Weights of a small GPT-style language model, trained from scratch on English Wikipedia: width 256, 4 heads of 64 (2 for keys and values).
Each number is 500 + 40 x the weight over its row's rms, rounded and kept within 0 to 999. Layers, rows and columns count from 0. Numbers have three digits each. The size before them is the row's rms in percent of the matrix's.

# gate: layer 9 MLP gate, 512x256, rms 0.177, rows 229-295, columns 128-191
# up: layer 9 MLP up, 512x256, rms 0.194, rows 229-295, columns 128-191
# down: layer 9 MLP down (transposed), 512x256, rms 0.0938, rows 229-294, columns 128-191
gate229 102:565508504450573490430411462495509479486462465547554448517510460472470555536532510487565583554485481498454402517494517492440524467506426545497560531488539495504583568461530518460429542491484447
up229 101:501525478497540452525573460452488518560518509475503525482525563552490537460590548485489628540490504486499501570473554512427511521473498537475472377544525513468515428541523504495461497465479475
down229 102:474486422476498448496527508506473421565537528452541451537462457468468482430503510451453586461481467465503527547472549502459548503473493469569551502578444548481508513458520514476507432557529573
gate230 101:540473519508534437474439515590471569508513558474492499532446565528494459492544477475448505458444491440538482469516475381476531489460486537475484528512456467469496529445608508454468452481519570
up230 100:527563453541427570544504521522423454566526428465522518491511509572481458474482423560532452490489568539485531505557527550475460486536476414541484575495538522563592483449505548500551507519473448
down230 100:488559477478498490495531483521549503504408470512552533535462460473474536422527555480481560474493531477447580366476531564480372527517524459446459548504511461504519480457501509532473547515453452
gate231 098:522475483511526513478530517447497533501505501469473530455522458544518503506547446488498471502451508545427472496546511532543563498501481543522493497560538462498562540490492454569578483486490546
up231 104:512558526520515526491560488501491470509482502540439427520535482476454475517439579445530453458548491552475548435482473507571545559553481516493539452505552517555550530493531448533515471514553514
down231 102:575512484427511508493491526472489465538485543541468440504427481501522501421446485460555523496428503492527517467447525536500582547489467546492520483491464554564448483563519509511497486587519474
gate232 107:578504485498492471552523594455526548491539451426496418461486467567459543531504479518520504527501535500509467499508524407515489519513546488452522454485500548551512382464542475497490469450449516
up232 104:595454506497434525511454525470525533495478496445500472491506429467451489536515514489565520455484543502530549466534535472575575468504430460474392464524445575459491466533451457519528484470569504
down232 094:484496494452464452433463516547410524501573441557572452511533509507511462531439533423505447405480511538519531552475467477534494499553468486581522535456483433485581510497515521475474462469498468
gate233 101:492511471511460510449526481427538462458476473496399487539632509512534435417417486509509439452440521511486488527427581549537491463495495466486506506503441466439531484494532569464600436506559582
up233 093:434529452507446485509468520511487503495496516428486472485480469543473506473498523481466482513469529475527447606503489528464474491529448494496425474472549476535529526552532511544488438475462490
down233 099:479445531537484510556473535483446571525480519563446524507483517415512445463463525559475505521502464550465502512515537562514506494530461367520514505501470512396443455486497558494503465482526461
gate234 102:533537503427516523402481493523560510588537466497467563475434501408499521523487470511460471541497542488556526475521479553394490402492519526516513491525506468576523495499469520474515540490476511
up234 095:450543499475463568495507472517470421509512476445519539512553561404509514534568526557489483451492467484578510492468460488491440495555483463459536508479499434456500449513430466503522520481517513
down234 102:480463494442503458474502460503535509551516468526521487458543447564513522436516517466459475570452539454490513503483515541490509494455464524446419474437515568507520541445506498533498481527476555
gate235 101:525527500492490529496469470444550511559469490556499529487476510519531496480542464523572364477499449436576535529524557450443494462530549552566472478439451532537486476475471481508455458500423533
up235 100:497484460447572522554516460531566519492532459533497589545523561527496460474436531490481495409489531515480519497507527551599444542485395507533506515503452509490488582412483485448536520496502553
down235 101:497525453514483461541498528427483577477552498499489520521540503476424489489434615511419484420506480503547539538503478502480485473443532500591572510526484511509509543446460477553475515559520518
gate236 094:479543445479491521467425543420532461442547505498527503456435413458588445472512479487488467459534496501487455460550497486435523521552449551595538480489491533541502457535509435455503494485504490
up236 089:476503487422563574528579527405468538523533527509501540465560490534588507485518454536568519503438442540438433531534518480545479410511507516528451473450549505565457481514527514480483515459523518
down236 098:504520456488434501461453549537538497481521401442513523525542487483513517491490498562504508515552452527581521472461477475475478562474478518452488453516467509499517530506507409533531450508516475
gate237 102:491448474490470445512560444529508467512470516485518486566408469480498467493470466487461442467534501495526478496496498479481586472504510531521590491574525486465532548520565492520458470515448520
up237 095:496455488532483504449492457442480524488567495551532461525501521524614525502471508551518554474482535482560504520483517548472529482554458524486496421488523530516477576431496437490605521537490454
down237 096:569550523515571507464442547506577491456458521469613492518528463500504461432562501454526538502549471463497507470446463494493440503505572496471547503460475444488472593552510517536517514564575473
gate238 085:490525557550571543489470509541493416513507501572508539539478527538526457459501570519436519542472418509483559502433483521555486522484503547482521527475374489531454506509466516476538468528480472
up238 090:548541541542588511495469488523538480539515545450489527541506528513522392353577467518419502529500490531458544504495506498502513471517467512504500497491444493484458535510500507586500471437480468
down238 092:481513516444354498555544418523509424580496514474484515518516522448443551571480447502503479463522508495503497514507544534473472555511504508520520539467541506536543480459496452487530519528559525
gate239 102:567521503508477471464509457510507486515500469522476487559448414533548489520539406490583519475515492504472481536474518516475513467590555526477550481579550502527579534557505481541437432447500518
up239 104:497551539567532551493480579529580501453517469556467482534483566523517521502474493448533444483517574576468489552557536518541461535517558514482459454504510548464524436569451501489536533485474516
down239 101:488550598486480532478474529561471498552465498438528530469526496609471506479499495550521527528539535466531495500454558482460561515524464476495528528539542428457546502507509504449512469508512510
gate240 104:493504545551554580542534447462525483459505498465519471503505488579501526414553479459466534530482506476558496504523556478527496539520452494489455576577530490535528534390502505452523508440545556
up240 101:524466446437506417483536477511523513519599501538523489420525544569516476508494500546493502498473612484493590496509530469522401528503448409468496543460446550466477469437500536463460495487520507
down240 099:457552463473496544458436541445522494491505565462528500512532542423532524458483555535443493503425530528520406542528472543552508501497476558513473521475440447524537462516526491452462504511460519
gate241 095:565510499470508531503446460517488571508502563525468539500534488525509549449519526508475478500511495495484577552563544523512507512498489475482511499456508550569470514456470556480551520455475459
up241 093:547503525527468464553448494498557477525612471538469539489500484429462515421526506439467482545498486547489529513533554471558429487490442475496559545496500549516546554485461515516523427478551514
down241 102:448521414488498534470523503467504426520503493445459475541505437521495541564485468553512461491422507505471524492511458556530485466478528542542519512482462474377476490453510460526454475456460532
gate242 096:526499579483497525403567512421444507527502553494560477489454464543434444533448559571499457444561489529445531549510543528468552451496501488424431441471481505563539515523433442538499488562522455
up242 099:546498438497528513526547457426480510480467492537504456436477539555528467523470549571463471526529393510516499486541472526536573487475405532536498556489481498475485511476628517485413524479484529
down242 098:507474443538513531496563523407533496498561607455480546479543474579464512559457442531552584481529476402456563528463478409547536513514493478540460474450480511546527444569529510518435537466494479
gate243 097:551501472489548543411477467561490414470537448527552453529498459463496518525530478465518528530415511471455503539492514485463439485568463471546410545522511470449488561501481469520486576501560536
up243 104:535572484444558457500563473526500439485492499486489472538515477497472439552468564513590600492476494493446527541500436477458465494528517504556531466438503444550551563536470496491503556498517500
down243 095:463528525505453502568507543522506488476488489548495550457438489543439490455517440478470481553544546475522517518454500519533511447528451502530512507435497525445525429471442492536480448507449514
gate244 100:451574501541526480473472541547543537465536501441506547509544468589542568525465487495497527529475443466589498571474473463496543543489451514525513505525445512527564500522459486460500501533551449
up244 100:480521472498506585420520473533475491477445525502497548445513500471477476520497517457424505473472512527491504522483488470410485486545530434525501491506551494528551469538489468496525531528535543
down244 099:468456503561452533514571486516473521500504560493513453501476498523539444513508549518506530530478462439461501495534507488453560531549494518548518415454508465525461507555545474568499567571463514
gate245 096:449526540426509530515530456558483555469474453544539494470450476518495457450529510574481495544423466520488531521407525550529588441512525509467584457493533501497553508494564529544501527475528459
up245 095:545518483488449556522497468500498556486584467512459473461500547431346552474530496470530547488536427490566558513517548494534513448546530478438541537549534491540514453523530598486557521458554472
down245 103:434477474498493472595457515466561497515509472426467502486441439512500521544469503468489487495507522518535507499510443538537525478501541512499481486517499569498479570539469547535479509530467542
gate246 100:613454530469541462510566519444443470517453531504517560492577554521507469489474500440556402544529517461512547481459517502509516472545528511433519532509513506461524493515467489516478471467516480
up246 101:448495457501526454440498559552504495439460455634555497579580449604458508478466521483511470485392511515512535534510479483470410457523457506548511572511534498498459455464511484447521463516540508
down246 093:545524497390486457478523585483502516538575508511476458526543470491464450495475483543519550474560564520533599501501466405549517540417490503492568602517508551401539507517427497537481493527469522
gate247 096:569480498534546457533473460493609582472546454550493459552498471506535520519500467527475508510476516453466440535481514496538516544505535553532482434553481412464453415491437513465471463572552621
up247 098:525491529473526476482560506485458468507500485446520513512568494505493464471483393451534501568502516443506523482505463495462432518462563445485475570446552529467537519512539501576551581590508480
down247 103:511513427569478423460554448477510547523537570501445439490522467535529515538549516529494531546519557495515482553513524483480476523512463496562495462509518545534471469478454522462463551460512505
gate248 104:545512554498421451495530519460570521485436487487493515499566460545494484458458546586461461422468425491510487570475508523529500440508523523446481490592487512476555601482513469504471510483536460
up248 098:488438438566488411469492525544576441495430508442507485456476527557473506452501561557465426546414479488478533489563506545446529522458592481473490491522460491504419531473527515457479483415464510
down248 100:618465504560522466524487571534535443576422460472574616569498511523495524539531509502524455501471495462535456431443482483553538543490503530528491545457529505499548572506536561518506450530525463
gate249 099:538494516462497425628454418466595447499464548445507557528497493553474532498504483442500526521439497523502533555434445544487519540476460472514565485513515402473513509472535543501520455465591441
up249 099:557543486530524545547500497488424514457477511512462407450486490449481567561523447518490476553528463448495520546525499526510466493526469465527493557462565488521567518537482481434489467466536475
down249 094:498531598484507454419562450531477548448514490473534547465470542493500504485534512483457438528526509427543530470498530444536472542412490495485541468479595542462433450515447461517437456465531511
gate250 103:456443473521526477506487484526499555482538526419517514554428472505514513517513448450485494477470500525564481471483451569520497567526540455556536488524545462510558511533520459467524510525447452
up250 105:593528498507532516407519466511471521531536528466497566475523485438491544470504538561437479518518480482536496440521475535480518533425610535479496489474522494494438485498551545514499549507491572
down250 096:519541532501495453540490556496542538579539407496490481460482462490505435550527565569469431492477512456441501441477524487473483499411506511487503510523522541503427530532500597553543480515510564
gate251 103:487537524518510487479496526530459533482508517497499580496498544484499475603472571519476493557500467502531487482568382529587488523478432442498502480467494474512434459482566445526494467432496506
up251 102:529514455531517491466484509509508466454567535540551524488461410545504543504541430452447504512495488524496475457513500519536396488474453513436440592584449513446500515549431448442488533429469601
down251 098:473459481497512493470515468516538496481481460525474529494422499526472517466447476472487475504531559503525452523545554520505469496514422533534542481506476430468521498464490519497457497380513538
gate252 092:523605510521530580558565578512531579504520527485424483513481440522514460448532471499520543560459441517492533459469492498476548563494460464497511496425520512542510525498494506538511431493461534
up252 094:473447452432494516434443523481541447534528486495431563495495491452575501575538508482485532444494491526504515472554552467496564543497512548510474529577541485509496459530476517405468577434504450
down252 095:581504507507591509537478498499553478567510430503473528545494517467486500522515523461458500494542475484439547456539493517517495521445490440513552430483486521550554537533566443575594445524522509
gate253 097:542470472477546549469473466457495494520466469484473536480503493482542535482515520526545513480564465478509516465525538543514545495494461553482499450497508522482469491463530424512535512522519580
up253 094:526541546435553481544586563503494467515498436520446560555508443433510472524521483467511555504564491436466498505445478502457451472500494503485528463445589423429571524451436543457489410502491556
down253 100:507552445440433520500498491467519442534532580533468484514478568478533573441586482414478559587426479509567471542500551502478479512521446577513473516559468485484495507463479463472443539534515499
gate254 099:523512480531464491492524460457519486557539472473528557475546437463497528480431499473441488524576474587484418503463507419474492504528479463586461565519432488533456481451505498552467504465485604
up254 096:544496489453528455493518582496497579470425528484497526492489503546494503488539534546457556554486468469477507565526519416503483465474418531466494453488485448547555464470554481564488624530472484
down254 095:523471456502472534537462526430478524579458501536463433576512447524486502495551445475485470537477561481490492467476493545493517502564535487470443479465558537471477504519476489504481507528495503
gate255 098:500479529506466500567485440512510425503481481440447487493428521499444532454518504456525504437507515535453524477504457571516519493498526537597523521525500469387536504421477555541528507475471536
up255 095:566470536473560490489495550492485548489534505479591483505468489532527544476459446536480522468523514500585459498553500449451537498409561472497510514520515514556500506457565523460473551490463461
down255 108:480475523508466500539469469578549470472490506510575515538529508474524554516555453457567479488575493533484421523503540530466506466547527522514483504516482487590537599451455518515452528502501548
gate256 101:520517494488566501492508509481520519515479479491540433445430487480557465469484472472507517496587509425463576501532472564545488543482501440526543519559529478515487524511476495552483513470485533
up256 098:487518528482547526516475522435549461537502524530493576585506477495554478481508479488501504501465503512511522508563472615529432458565511472488443514514494500498500498499529466490490446522445507
down256 099:458462506470504495542510507417590436447529467548506485444478492556469447524526496499544567521560472412500519531562515544528532455458497511493557479457550479528484495522464526493496496454448433
gate257 094:527482535483496545433509501444472504443507444504444482466490467537447517484510544536504488508414509470503424505419433504468518531493463501513505468530556539495465472492609485467439435475484428
up257 097:429497483483541518494509557496563527417486599563513511560455436549554496456506510449449458505550485521487512492432502471519527487516547488457474531606533459466492547511519486490556580549488498
down257 099:518497516504501457499475518525496442492538514514437523498500572520538501518506530528449540514530509516486514522509435550460535469557423511460543426423472478501446492510572508487509461489483518
gate258 102:526550439468484487488480445505466588505534520513520494525491523445516466456365446582575461519494568515495532550480481507518574517512552464444465576492601472497479492466480568495559491518537470
up258 122:532530434526555466473452561510448484555502504429542516534408464459438534548522535520559532554498487503493531463505458502450555473524456516459543557526500508529476474428525524586558506509468529
down258 137:543508465523534474509485502539466521498464524482519580516503480501560518477484445565518485595548470504514518423504481504475532496524545499436538544513500414532501463527533539463446467427474590
gate259 101:506475522466552482468517476451529484538414512523563445479534456538537486503498503558497536502456454520518490522551470505504479464478472446547447494435531483490440569428482528507467560417519518
up259 100:601673457482509537497430480560457476431552435487512520446526549476535443501552476488531578481469539508554536457505512456465464516519512485477500459573500538403528570512446484470465484459571575
down259 100:537522482484509510506498503526491399462452499538387531476516596471470500535534553517486486575422482538492514508493553509513499481499547518488530511474549539508475530552517461464511483550465532
gate260 088:532533443512591507513504547459519506509470527474516514501507487503495549457453417529513487556462495503529489484577469491553493541470527468464565499475538534516491498566566440480489515555479569
up260 084:464527520499550507492504479543490455495478444485503461489530536498514567510413565481498535472596544490474545482508471584512510512501516520510443407409494495494493526454540481489456478516485493
down260 098:503457470540547491499469484422477534528468518494506481482530504488485472538511490533439478492513533539511489500458531435546523503537511466492527539485416537539488459503525531502463461545514511
gate261 108:530502543473522497507553498436457413497507595459527451465477471486497524511497530434561508449487506466575468512418500460508551572506425489482521507501503550530509448478558475457528498473530501
up261 114:511609503466510596429548512479536459528535539477442505513478483469497531448485462481495554511567515556575448470450527466482534452551491475458432512488520550473451535460432523571481512505585412
down261 104:477505478466544529428422461506497454521542475463462453494513458506539518526563522467542575528547551453529486509475483511503561545508504460445571481469525511498499522548516509480534477451514389
gate262 096:502520515539469460529472541556517435458473486494500470507511419564442522448583436517435433486453401534558538488513441476468437472451495479498483527541520532539481480520548588435490468504498547
up262 095:485615560491579470471506530509455532539516522435448490466485462470499555433593388526524477549525482464465516477495460480493480518491499503480538450568444465483517534568446466574502532465503559
down262 106:516487489529479525497487547447491511559464555528441584484563409422529459591481446509483527507505486474446471485474484492552497503589534496439561511535501483547526514498445452563572440522526590
gate263 100:542450510510522457567537494491517460483480488522495550485423479526498615442509502496452521544486543504523507517528569525521532530523496508478512443523502547475549454593543529474438427541513503
up263 100:463499534566515465454541464497507454541462493549520508573508489551506514494453414562529421492379494463389507470485489543545495476531471469541419399475544498471543459495526456537508476539537517
down263 106:541468540426451511518486565456516507499540462587550485559499509561482559451520566469519500551481513550484492515484488471475471516597468488547511582516434500558523511522501487510543484504571526
gate264 101:521490531554517513532526448580482551467547488494448511531498557481515457536459531423538524460492427568489463458530505497528461467578476495519479462460491438465589541484554538538515526493479495
up264 106:454493539468506480486511605560499530559506457474435539417605516467529462508509499501530515515481552539511457433471529496536578539498462468478450519506442524475440496533490488554475510496537484
down264 099:505540491508474539515417482548539530444476511486442484425563514477497539482453379489536498464530484500433475472488480539501431498518488570468423533601489453458528562490458529480506515511506532
gate265 096:493403564449540541533510536494509498519516497485557446459490505516450472520489446480457508549479517464516503509485474498391473503523518505516510556513501504500491482554447451525487496552474458
up265 094:507499510463487514429421512532442477519534517529489467462531515516478485528475529453447477510573554545434542460496471525469497465489562529519555494576533480511490524486448371573506545504429521
down265 103:545481437514465542577546561505491481530512507529542484544545522531523502501509493512618534637564567502501482529492490522494515476543445513490504489535520475504475544552478444502548482437446500
gate266 106:505496439513483541518503432481537529427555517570532429544470519487561505538504484547534474523443483497524510500512423430547514521528466575515508553462454530443487507429503544473466460463550533
up266 109:432507501536552460497477530546480503481471481524476522460522460477430503392491507547473513538516449492542495517514469561538488477466445503469486514593525466523454561519436521504526473500497486
down266 110:467569511430501521471472529462492545499519518498560501499489495433521468472560450451458482501494502476456495444480534531470480527499531538529521484451477499556519571498451466473509409514411537
gate267 100:469488564528562550455484502469575503610488461492496581476479598527476508460552497500539457440492495454486511496531535411563469531449463478557457512538514527539520517458511540396441543506516481
up267 101:507551531530524468511561488560488481461483526431440541524509437449442545520431563545480509453480464475500499511421520462441527513536511470505530481486534411522483493557479482498496497529512523
down267 090:548591553478574468461458458436494486437486499539515547485465498600537451582509522564496472436545472454454549465465550553493429471511499541484532525468540491500467505505485455494501436498480512
gate268 094:476490486539506512544464400567475531492494554449492516504537530518502522440538447464398509531466401452490472438517541500468579507528564467489530547519433461448498519487489538458583492544478495
up268 096:527497508478468454468524478492514474478555487456503512426405493486521467511502562533531472422466461508557445503430503484477517469520422463480466436502547488516556492514532489487527488405495496
down268 100:494507562501496481524546529460551499499470530485409514523506524436457524543529538507532513541525507501528555495508493509570414469561521535559490493475471545416462521509541452468433465502490411
gate269 099:507473504523495474486497455483475550555463550467545484576491526509506454465484429483481502509458450449568506471448559531546520516438537470499531438467474524446469470554468527446528431497500523
up269 100:524509524530564524544560460498453443445540499473512451488475508485544514503412478518486527432525530503476451526483575512528551532521542468456540506490535403520514425538476410514609544497498516
down269 101:517508550460471568470523501478416506491548567577538466510434479520570512492540435431548422512514461520462484474519469495438503509445529514507542498460549552510526462554469495497551481481490523
gate270 105:550504391516459463493492546532466532472471502454546552501474455475491435469506538504469456529513459424526463495491464557527480476534525382515543515443484550495550514580572501491436529543514542
up270 100:533382458534472428459531511540485482517451519445477451518511479460444575497437486529546451467514482518496488584551414463425521585463508508506551487496520542536462541500478465530595589492535476
down270 102:511555483491445537468540534511525551509514531528465490474509527460515560409490502519562518451397496546524462493561462429514436525501507471476506488523504460484540628431498506536549540541536491
gate271 102:546483447412542518403447566545487425483521561443554448463477468523443465466470489490571487552545503533492496564514504553512503611529445563485466537440527604524509532470536413489576485444478530
up271 097:473492485469448549513556524581428507550523527525515546518412475522491502498523508522455509491541506472601476492533507436527529589443492451466454544532478440554496519568497485529546512515534425
down271 095:527508591486446553552478433469463457528503466479531498595514470442529606450500520456544490551571580501504443454558484534479500538522534511514417451545452472496535470521501455536491477444502503
gate272 095:562459499502507446533546452544451454416426542454493499634462490499538549452535498573482428482523525427429557543522427529461540542462526466470460392509494523502565518534518468458500500494544515
up272 095:519543458553516491462526482531474478513575512503504429463500541546462539507560542460549542502473479513545456479599567448558519491471453582518439488532530508463498482569491420497540554532519566
down272 105:458381576433482525462473507467473553531537510529424555519520488532471431451495502538437554557523456518474514491494464505460462501457613560522554517490474569504465486507467518499493469501578535
gate273 102:503490493510482486518524540498588544518430477480481432538486488526499491493554527532458501463504525459455531540500548538576528550511618523520554519490499513456536562432522481491454464516401512
up273 099:553543538535464513466509454525525556530482468514553440460502484455471536498442488485495494436469503475525519507473538495459478513548464470462484499490544474523551543546484473474457542425542490
down273 099:476460461478540461539547525455479429507525498490427474576545483630508504479474492490472479521471521538514471450509501476532503451475491489464555444507447445566495459466531406457453511542500433
gate274 102:547493467494459542454476476482533615578400496512508553492480549462500528463517458511493506472438439479461549424498520522523469534500493471550538494473554486489563538537565501474534545412460482
up274 107:542516527485510506441655383471544460465517509509501523425520450480487547476481475446476509575520537477487480459477501483596484464582521517542463474480502532406474542510501402583508484464465533
down274 099:524453500481530479487547478495513544503434552488457437439461489522473557508450540447503502505503502499533530573485522508587505448526463484439514516538511540490485510477550546434462474498512482
gate275 103:486492553504539575492448503484547530477512516507517497455529553413501523536595506521524558474443484451568479503503561449515475444468510497530484514507536531509486543497397482571472463489538565
up275 108:517497495455467592427407521409513529497421530548482461379589558474588526533526437519485540562477544458533482457547490466504490485509503540499545496519495540464484504482507537500458531441491513
down275 117:520451530518521575461478538469432531545406521433460472533489511489504496532557479492486510583504512529560535534497469449519506525547487476520544481599425508505613467467476514509467537439536536
gate276 102:457517468508562509410544528555461479441514477493462438534517516457471498468498531485553499420438526519520476588497554562473584441538507542501477438508470500504497543474481487527516568470436507
up276 104:477467459538506510455552535548510497480491500490467461457537473515509542515529544475537494420449489461524515521468506498561590494551513547506561508536469544466509483462439410490587515486475584
down276 098:478511440477467449512520519499490495499481445500494531409513538497552476455525489440498459437527452526542558504503555507560513523454448438567499545533548466577551534471577388538574495506496471
gate277 102:497431494489489541542490481472555466484466495463531526480546486465496517461495439471485582507479534436445509535439550514504614503515536527483476470562446475407554588486499463492439460498506479
up277 104:487466579535498521562545489495455549539496515456500587546500536488513483539500456481475462484510582454478466492557467509542476530500490523489576500514448488565518445485471447539548505495478514
down277 100:464536511552486478460447450587502530531586546524432506534514498388502457506498511510561474527496479465558545507526488527577469493483502475528566522494433541574474508472480511496484487513482477
gate278 102:511500479578584496477468466466514608488525524489540557472550537430580507481456541491543513439460449512475422471435473497508476506491468521507472566481468452557493492533567475477486513429487535
up278 103:450461500493540522593509527463484515541432474538419458481496518533472519520540584581484538466491508536472506501523514521502524438484530475488534521497483508473486518482556532515500551487519489
down278 100:503513487496572382522511469471499489467522448525513466442503483443528495485545480488520499586453452571497544467496511542449504517486485481500428436530473552518464503486470507520522579452510490
gate279 095:458458573464521490562518531478592546485499479458577502501493552545565534518465521433482488502497512509510448476443413551462471526540452597527459504447424538485493603601499546525477527464489507
up279 094:453514509555526530486477484511537470544492475475496544559409477437566560500527547542554574473511523421478494484474457580493512524567433506477543466476510595441448484418499462465442525489475492
down279 103:493461535544572499461537549519514512487553517558500502477498523518527481435485468499487483512516463490492469529462484501609473477520396542478531462532493506500468542462588462570473545493497582
gate280 102:474486543524474527466438521539477487463497501489517500541403504490539552494473525411517502527457499512460509499517471493488485455463503485411468501537494491445527566511480478545538403503528469
up280 099:416492566491555454500451560428556445535497551470501520539479448457510483535457504476498509470437565532490456517493494510496501419492541410493501484460446467461482448545484491558536546505524563
down280 095:512488500421444462528522468523524522436504430497446453557506541496512483452480484456462508480564515472522505413531463524494521524481488493463506552526531493496531547527507498528548479564448459
gate281 105:522530511493476506455493479453452468545565580487525520433512556525494498546469392406498501514476487542484561417489490488482529478511495477482536549521543549505485573499417442471491519471493565
up281 108:513538523575489489522566516491541479539513441457503581521446449476521528510572456521476528492443513524456562453532541502476497465503547495435517507514522448539493519509511422584534414564487479
down281 099:533505503597541515451506519458554569558522406441518516478540488490501519451481476513555528530532494590544454514478537543468505451472611516454483458452477480516463515555458454501533530466524457
gate282 103:511463489502584508422506526449564494485480495431548496496521504521501460551456526499500467497536431428566536456520490519410483496506638512513504452581548464501487462487490516484496477572509566
up282 102:499441522552568544503545528513489477468527521518432495543496541469524466525570492494468526497580524477498534447539484486533541424462489514486515421492478422516530452451566503485582531554507533
down282 094:487515471445538483582481488535460533506551521469596590526480536492546478478514497500496456536513454482531536555575461532503481539461533425493482497496507512472533480502569590429498516526525484
gate283 102:503517491516512565495490583516536539510461502533437577478572520536574459475509518523566503475524505393513508541545537511506508497540470531522473491534465528515516541561518492568468557526518553
up283 101:470484484552538552510439516454482551526497489537560480461495496500450440448518517412514503476458499483386425529545416524506504552482482474549482466432469499510461450531475477475474506469525537
down283 101:491420515471500517471506537495505488409562505532494448464556471517434598478460524494481532532520480520537580489458506553497464459451522438528551481480483514529394532456550599484456492504478506
gate284 098:459540473528436584510498454473443505528511531463461510477555515474434541532515502582424487559488464401512501498475501519570574467540558481433531518562544513616487516468465577480494530513470525
up284 100:632496548486500508602502487451465491564438570496486467518463435436488502521492490574498481473551453451506478454490526538481488414500445539533467580512521507517536500434488519506496465548482422
down284 100:493491503536563514426474542578480499525441504521517531502491550531579464458515562516532502478535527592452377492444496514489475513450568451567436457468510470498514491558469493508464474496461502
gate285 099:497438541489453473509496513473542428552501506507539477538587427520449576447513431438488534539442544495517463513526446548471563439529521470513531506483503520519476529483520507448422397489479494
up285 108:505499517440540514580583474580508580450451479512457487494558549546540490468467545536521468492494545512460521509492524469487428515467515497477445509535466527458401496520491511524451561522466466
down285 112:486523512460493536547558511503498608468422567536526503479469559487474465509512569479527503588520473491525451523549511483461433538465523522527418489588499595478451569526507529486557513490541520
gate286 104:545512502535546516521546489503430529460448521491482550474478569548541509510481464452375497559519503526517476555535472522525450531546444468507474517524511482538449529533596568453589498486572520
up286 103:491514541535447481564469493511537501554478478476496467533542520552493536503491477466475518565493435403499510568478483528543507530525437519513457494435495533432459447460430477487529558508404425
down286 098:447448470547483499493449510514540535600494426495482522493550470516459556530482508541505523507513528459430495506527504513493484464501542511520420512438497515444502556500519509513497418584447518
gate287 100:511478476531618489517428447454497443504414469472465505527573480509547490542519505557502493523530519426465533543538532512504506584495479493434549524514487452544516508456405481465442527478513459
up287 103:478546562523570501506424487615471466576519529477380504534542496482485461485559502516480477503553443471500588547529563568484437506474525466510530507480478475476486516467529431500511513496512594
down287 099:489490536487515490440478492498541516461424515511497569503528537550488479463500571541508508550580592471491561501459504534442517556480537536548436445512517452494538546544465455559483500499581504
gate288 101:481535516550455417513455468533542427586453577597480521607467493476499421531473485486498399501488473544415546600546481512578478497536496522483441447451436488415532503501471490498463478474552485
up288 098:456539556477464483534526419437530529516478502560478524584525493517513505488522438445546451529453542421491522530482501463480565448506532515540541477465438534514551443517509493549457462556474563
down288 093:466499536467453576494489460509504454461481539583478473516494501448612518502510479461472474439540514494528509521498546492455561541478484523504545490467446546534530524492454520541469625497485514
gate289 100:445475519479525562514562492436503462548449527440482465538478480489542521548442521484525507481464530485482491492487420474411494466525526551561453543497511477555551538454464519487546519443480529
up289 095:463467444418517485512440536565492601492465476480588440453459497530548513509532504570502579508501537468466553523601542574453523487606475526463541505504484539511466537518477511501509516476555499
down289 095:550540508563472490438527431581437478524478476467557434444483553439558476462454475544434460510480476495474516550570492534566583530518513467366507528547504447514553449534509467529534532547571493
gate290 102:484476522475515495580503507589514530539480484508428563420508547552496491500521577471532511445508492519562496491451556495493483461469452474519553518607498492458480510438578485554435555462496458
up290 108:582498534568492539480508545534575549554456523517475487428519473546462489490580490521461484515515439575535499534552487470523580460494465549498543480529500569515477509523457543571477546507524470
down290 105:479508531442473506511468472489527553517508507515446500536493511506502510543499425552518413547514434489460614511533498381474507506532475471482551503519403505504519542446468554575537515498537481
gate291 101:498532540474489486430474487454521483549486562398534543513437486523517482487516489497519521464498522546438513558547537530465518516547460519442546466477524495483434471459427504562442469567511470
up291 101:570447528408483455483493460393503466443542478489482491440528536477478508472507521543473487485533535540441445547465507500490437465498494488456480499576431522410540444532466486548531498554489506
down291 102:542516428501415515471512564483501515481536583530548555488510419466548522444501467532515515480536525536466495527484586451479530486512547534538484455505474540479487452541527468494511480483485501
gate292 092:577508517456486504432449450494471505477499522468482501463545543521535569500472503556513470606479497548537466540519533512547506497427506469501469510523419473483530433479526524507482527501436553
up292 099:488553533451472503568503456544543519518528558464480512479606549408432481460497448435505531554526477504489522519575511502468452540507487446432501463457485498576489574491419454529372503510433509
down292 105:505532456473502482495508578490513498524407496559525497509414454471479525418587557524563499509474545444495560411478508484484504441481532469506456587509472504528480451558474538516526508525484508
gate293 101:492505500425528514440497521477541522582542470499501476550482486416499492436418518474416512451448497499455476522518469500508473515494520446488499605444542505469554552539517503552569485484461577
up293 098:451472580548441441555566495440512495561455535538515514569573560482456457458439547469558445476405430469516461491487568480525452477495488544498459523500509455522461534443491468525523496490501562
down293 093:494522504475478473413478441546447488491568497488586465502475501511453437455460583498497467427563562458494518494482431514495420611509539513510522483531426547468493466518445420542463490522566480
gate294 109:493484525421496594482500424491495564423475497515548493421483589469477523457599496495536442493585451474540543511477481457509487478418400512441506403473515493486424476524531516487528525555464530
up294 102:438517470511540593507518456480490557548521541499559489480520477466472513516566428501452574596451515539505532467490493532523526489481511574474539526510467514509517482485479481506445479529477448
down294 098:462494540418508499427531498460500487536492518450463523503459489554492520480538570535470460471473572471466531485495539497482397519534513547468467526487554492494528483538492576477488546506461529
gate295 101:586470524519515450567496468484557552495509539538474494536502510424553537476490481481484525499501548470501528599427522456533475560486444466511538449511498558461493404461484467534589528527454548
up295 099:509496439451440523474476517471494491524509517491458518463560507549546598541482485559497541463519515440479527438478457566498564469473462501532480507431536530419484635514497543531503528499522474